Weights of a small transformer language model: width 160, normalized queries and keys.
Each number is 50 + 10 x the weight over the matrix's rms, rounded and kept within 0 to 99. Layers, rows and columns count from 0.

# gate: layer 2 MLP gate, 640x160, rms 0.215, rows 475-500, columns 120-159
# up: layer 2 MLP up, 640x160, rms 0.208, rows 475-499, columns 120-159
# down: layer 2 MLP down (transposed), 640x160, rms 0.0483, rows 475-499, columns 120-159
gate475:69 33 63 56 56 51 47 53 49 44 53 55 45 43 27 49 61 51 42 33 48 56 28 53 53 60 46 59 48 51 39 41 59 49 38 55 51 41 49 50
up475:39 59 49 44 45 59 65 57 37 54 55 39 52 61 63 42 52 45 56 45 50 42 39 48 45 30 44 38 52 52 72 54 68 44 63 47 72 36 52 52
down475:52 35 53 49 29 40 71 42 69 51 54 43 38 56 50 57 55 56 64 31 57 44 37 52 61 67 39 47 54 53 57 57 42 40 26 68 60 66 42 49
gate476:52 53 52 62 57 39 56 52 41 54 44 48 61 32 38 59 55 34 33 42 39 47 64 50 30 46 40 49 44 63 40 57 37 55 58 37 46 52 51 40
up476:51 41 40 44 52 56 40 39 50 45 45 52 40 43 60 39 60 47 47 48 76 42 37 54 53 49 58 59 57 61 53 40 62 38 50 59 40 63 48 46
down476:53 52 69 57 33 57 52 50 31 48 61 58 51 47 47 41 51 60 46 55 68 42 58 50 40 27 48 38 38 62 53 45 51 47 30 65 45 49 50 52
gate477:49 68 46 53 41 45 51 49 60 41 47 38 29 39 42 43 52 64 54 45 54 51 47 28 59 65 50 47 42 43 54 53 66 41 34 45 40 57 55 21
up477:42 48 57 50 53 60 55 42 32 43 57 53 57 57 30 38 67 52 52 30 46 41 53 60 39 42 61 32 54 54 48 62 36 44 67 68 60 60 69 54
down477:71 56 38 45 58 46 55 62 38 50 46 63 65 25 57 48 49 32 48 53 60 47 46 55 67 53 60 76 45 56 50 31 48 49 46 71 42 35 41 63
gate478:57 42 50 59 53 46 54 47 47 24 51 52 57 49 35 48 28 56 57 37 59 56 63 54 53 60 35 43 64 45 50 59 47 54 31 53 35 50 47 56
up478:40 31 64 59 53 56 54 40 63 65 70 69 48 50 53 45 51 50 40 65 36 65 52 57 53 49 45 52 29 65 29 62 61 54 44 33 68 51 49 59
down478:44 48 37 42 50 74 47 45 60 62 72 56 50 36 47 59 53 48 41 50 57 56 38 46 34 66 46 43 67 42 61 60 33 60 56 49 60 31 58 58
gate479:42 55 62 65 48 43 42 41 32 28 18 36 64 48 47 45 67 45 47 47 65 57 31 40 44 53 47 42 56 62 45 25 59 47 43 58 45 48 38 41
up479:41 48 41 30 46 36 42 52 48 66 60 67 53 54 41 63 62 43 72 54 52 49 57 65 51 37 23 42 50 41 40 61 37 64 47 35 49 55 40 68
down479:51 66 51 48 59 62 62 46 26 30 42 49 52 66 48 66 59 30 37 52 66 57 54 58 42 43 53 49 56 43 66 52 54 39 40 39 58 51 41 30
gate480:48 52 68 38 50 61 49 53 46 41 57 39 56 49 42 46 55 50 41 66 35 52 56 26 54 31 60 49 59 35 59 55 56 61 59 80 29 33 44 56
up480:33 47 61 62 58 40 38 49 40 42 47 55 43 40 40 48 61 42 62 39 58 23 45 46 44 55 42 54 46 67 43 40 46 48 46 32 52 68 33 67
down480:34 50 49 37 59 65 49 52 43 53 34 40 59 67 53 59 37 56 43 56 55 40 40 56 60 32 55 63 57 41 48 48 57 50 46 21 51 51 44 88
gate481:61 39 40 46 53 67 55 48 51 48 54 52 54 53 50 44 52 47 52 60 54 45 54 44 37 46 52 47 51 36 45 61 58 43 44 35 52 51 50 61
up481:39 55 47 55 52 55 44 44 57 46 56 49 40 61 50 50 64 56 60 43 47 64 56 44 53 49 42 49 53 47 56 51 50 55 51 63 60 40 45 51
down481:45 54 48 44 58 52 48 40 55 51 53 44 49 57 48 54 51 42 55 30 57 54 44 44 56 52 43 47 46 47 58 61 43 46 40 58 44 39 54 70
gate482:36 60 41 49 49 35 50 56 57 49 45 56 46 58 53 48 32 48 61 55 33 52 60 43 55 57 46 54 32 48 64 45 60 46 40 50 48 56 43 37
up482:44 40 51 48 77 40 51 50 33 52 52 53 62 57 60 59 48 42 37 44 54 46 49 50 50 50 36 65 50 58 44 67 56 31 50 43 49 44 60 69
down482:41 64 42 45 42 52 59 43 57 42 54 61 45 44 43 60 64 47 53 56 42 33 51 72 55 45 58 52 50 64 66 52 58 64 48 54 42 56 51 42
gate483:32 37 60 55 25 64 45 72 69 41 59 59 52 36 49 23 20 43 37 40 62 34 40 53 48 41 34 45 34 33 58 45 48 47 64 41 46 50 59 59
up483:59 42 40 40 36 63 46 60 71 61 54 57 25 49 75 39 42 50 31 57 34 47 33 59 38 47 49 50 47 51 35 56 47 59 47 52 50 55 46 50
down483:68 64 63 61 45 49 55 36 42 62 54 42 33 65 76 56 61 52 52 49 40 44 49 46 60 43 52 51 68 53 63 56 54 70 41 46 41 42 48 62
gate484:42 49 43 54 50 43 41 50 43 59 53 33 49 48 57 57 55 56 36 55 45 53 47 46 47 43 49 58 66 58 53 54 62 48 41 56 50 63 51 50
up484:55 64 42 50 54 53 60 36 45 43 48 55 45 47 54 47 52 56 47 48 64 49 51 56 41 53 59 44 48 41 48 49 49 56 54 47 48 52 58 62
down484:43 46 50 51 48 46 55 55 40 48 69 50 59 46 59 56 53 51 41 49 53 56 50 48 49 48 52 46 55 57 54 49 49 60 60 57 43 56 44 58
gate485:44 50 42 62 40 41 60 52 43 57 48 26 46 30 58 50 64 53 72 27 53 55 48 59 53 44 62 67 50 37 47 41 71 59 43 47 29 51 52 41
up485:51 58 38 38 39 48 50 54 48 58 56 43 50 65 55 45 56 49 55 56 44 49 44 51 50 42 50 70 45 45 50 32 53 51 54 58 47 58 46 39
down485:50 40 60 56 62 54 68 46 52 54 22 69 49 50 46 50 51 44 47 77 29 59 40 42 43 42 51 41 53 63 25 45 39 54 58 58 50 53 41 45
gate486:43 61 42 44 69 61 61 35 39 63 60 33 47 31 32 54 36 47 49 44 61 52 43 33 46 47 50 53 55 44 48 53 70 44 38 35 49 50 41 71
up486:45 39 43 80 53 58 66 36 41 68 62 49 46 65 45 36 42 57 43 49 30 38 49 42 36 53 32 59 59 35 54 68 37 58 46 36 67 44 65 24
down486:48 55 52 43 52 45 49 53 49 64 49 27 36 45 36 54 44 46 55 38 73 62 46 40 40 61 42 54 54 41 23 48 59 51 66 29 39 57 41 71
gate487:52 42 48 46 62 47 66 44 56 47 52 31 52 16 54 38 44 60 42 42 69 59 19 45 56 59 68 45 41 57 56 22 69 36 43 48 58 37 56 52
up487:64 30 57 58 46 56 42 50 35 51 67 49 35 66 48 56 42 50 35 49 44 56 49 33 59 35 58 61 52 50 85 45 48 57 49 54 52 37 44 47
down487:40 45 42 34 46 57 45 66 63 50 58 47 48 34 48 56 40 51 65 60 50 55 33 55 56 38 57 54 38 46 64 48 51 23 53 50 44 56 39 49
gate488:40 69 46 35 53 47 50 50 29 43 59 55 46 55 42 62 55 35 34 59 54 51 58 30 49 52 55 37 54 52 40 45 57 60 65 53 39 47 55 35
up488:59 50 40 37 59 59 56 43 45 38 56 40 53 59 60 58 47 36 55 65 32 57 49 37 53 48 47 45 35 47 39 54 50 66 68 51 54 61 55 31
down488:45 36 77 55 63 56 46 66 55 73 48 41 50 57 71 40 61 40 33 37 40 63 58 63 70 45 52 54 47 56 71 44 43 64 69 55 42 65 46 70
gate489:46 63 38 37 35 47 51 48 41 34 53 35 34 42 44 64 47 51 27 50 44 46 62 45 61 54 47 48 49 45 46 50 52 57 44 40 50 55 47 50
up489:44 50 49 40 50 54 48 54 50 52 58 47 36 52 49 42 40 49 46 55 47 42 62 42 55 56 43 48 49 57 42 49 56 62 47 47 45 48 57 44
down489:63 47 49 44 41 35 50 52 34 51 54 47 37 41 57 36 48 47 46 42 45 54 49 47 52 54 53 49 41 50 51 54 42 68 46 32 43 50 44 34
gate490:23 66 45 70 42 43 30 60 43 50 76 76 71 56 43 45 33 37 53 54 71 26 19 27 72 47 51 63 58 38 37 65 39 50 37 46 60 45 68 49
up490:43 72 50 62 46 44 37 41 48 49 59 44 40 71 61 64 44 42 62 41 45 39 34 40 65 65 38 64 49 29 58 47 25 43 39 50 55 42 59 34
down490:50 59 35 24 50 62 63 72 46 54 69 51 37 54 48 63 66 36 49 56 57 54 62 49 33 30 43 57 46 47 62 50 37 50 29 70 49 52 25 57
gate491:76 67 39 46 57 42 60 40 50 43 38 50 50 50 45 52 36 50 42 40 60 45 46 62 48 63 55 43 68 52 59 53 49 60 55 55 63 52 27 26
up491:58 55 51 54 64 54 59 67 69 63 36 38 68 56 29 46 60 51 57 58 35 44 48 70 58 57 40 43 47 23 55 66 46 64 50 75 33 52 55 52
down491:60 69 49 58 55 39 46 61 50 48 27 58 51 45 54 28 38 51 53 46 60 64 51 44 53 74 46 53 49 47 46 56 42 41 50 36 73 54 51 84
gate492:53 57 44 44 67 35 45 45 58 53 56 40 57 75 54 53 43 40 45 60 41 52 34 53 65 42 68 64 39 59 63 48 48 53 51 66 48 46 71 44
up492:39 46 46 40 46 56 57 44 51 33 50 45 57 62 62 45 66 46 46 52 49 48 43 47 60 68 66 51 60 47 34 57 58 44 55 62 32 59 49 63
down492:75 60 45 59 51 42 46 50 40 55 55 53 28 60 39 43 44 58 47 41 41 55 51 46 58 46 57 42 39 59 66 52 61 57 46 21 47 31 42 52
gate493:47 60 53 56 68 65 34 51 42 24 49 58 46 43 73 56 54 66 44 44 49 45 45 16 55 48 27 69 46 40 46 58 73 49 68 44 60 61 55 42
up493:60 48 44 48 46 52 41 58 60 53 44 42 43 51 64 53 49 42 43 49 53 41 58 47 51 64 48 53 53 56 51 46 51 37 49 58 52 58 53 35
down493:46 30 58 54 51 55 66 43 44 61 56 33 49 52 39 43 45 44 66 66 46 56 42 66 65 61 67 37 64 45 71 42 45 45 54 54 41 54 38 60
gate494:53 42 49 53 47 56 38 71 52 38 40 52 25 55 55 41 50 52 49 44 41 53 59 43 38 45 40 57 42 44 54 44 50 51 58 59 52 51 52 45
up494:65 53 48 47 55 43 46 29 56 64 75 56 88 41 37 47 48 30 48 61 54 55 41 45 50 51 55 45 47 69 55 59 49 42 57 61 55 47 60 75
down494:48 55 48 50 51 56 42 72 55 48 30 42 22 56 60 43 56 61 54 53 52 52 63 56 56 56 35 46 54 38 46 39 47 45 56 37 56 58 44 32
gate495:42 56 35 74 52 45 42 36 47 53 41 46 66 35 59 56 53 38 62 65 46 54 70 57 52 31 40 43 30 46 60 52 45 67 33 34 50 51 32 39
up495:63 50 58 54 21 54 49 44 49 50 47 44 40 58 27 32 43 51 42 42 77 43 44 46 36 50 52 49 57 62 55 47 50 49 51 53 40 41 48 77
down495:48 57 32 50 47 40 54 38 58 37 54 50 59 43 38 58 63 54 55 45 37 28 58 59 45 56 35 56 51 49 43 34 40 57 46 39 47 70 55 40
gate496:39 55 42 53 47 35 51 64 61 48 75 48 66 50 37 52 64 21 62 65 41 39 49 45 46 56 61 64 88 57 66 31 56 45 55 64 50 48 56 26
up496:67 49 48 58 54 68 64 47 40 69 47 51 43 23 62 53 36 61 58 29 46 23 37 66 64 48 60 33 34 48 57 38 72 57 58 54 70 50 52 55
down496:52 73 52 47 60 50 63 40 34 44 48 44 66 57 47 35 43 45 41 44 78 52 53 53 47 49 60 39 56 39 38 43 57 35 61 48 43 44 50 36
gate497:56 57 55 40 51 52 47 30 43 51 51 46 52 63 49 60 58 25 50 60 62 53 37 51 67 46 42 40 58 60 48 45 46 67 55 38 63 44 48 52
up497:49 51 61 40 51 47 52 43 51 62 65 47 56 56 48 48 49 41 48 18 54 48 22 37 60 58 54 47 54 62 43 31 54 72 54 37 65 56 62 39
down497:40 60 58 29 40 54 62 30 49 51 71 60 59 60 42 54 69 35 70 50 61 59 46 53 77 47 51 40 51 63 43 27 31 54 53 62 67 44 55 38
gate498:36 46 46 58 43 65 44 63 49 43 51 39 45 61 54 39 40 58 63 55 51 54 48 51 63 30 52 34 39 52 48 27 67 62 51 38 72 63 41 56
up498:56 63 57 39 57 48 52 47 40 48 50 42 63 57 48 43 59 59 50 49 40 69 54 40 65 53 50 52 62 30 58 55 43 54 46 42 49 57 53 47
down498:51 36 44 45 50 60 49 46 48 32 59 55 58 53 41 37 53 59 47 62 52 60 52 53 48 28 70 60 49 54 55 45 63 47 54 56 54 59 50 53
gate499:52 63 69 51 45 52 48 36 53 62 44 47 50 56 52 45 50 41 56 41 42 41 50 37 49 53 53 57 48 42 40 53 49 43 53 48 61 58 50 47
up499:40 44 46 54 45 60 48 51 43 48 52 47 34 38 43 61 47 55 43 33 47 44 55 50 38 52 45 46 41 46 51 47 55 61 49 28 49 51 45 54
down499:56 58 51 51 49 42 43 42 48 53 46 51 48 55 55 47 53 54 47 49 32 41 33 54 61 31 60 63 34 45 57 48 51 48 51 44 58 28 55 53
gate500:42 48 48 54 66 39 44 43 68 66 44 46 71 57 21 48 41 43 43 51 46 48 42 50 53 40 38 54 64 68 46 52 52 55 45 52 45 57 38 48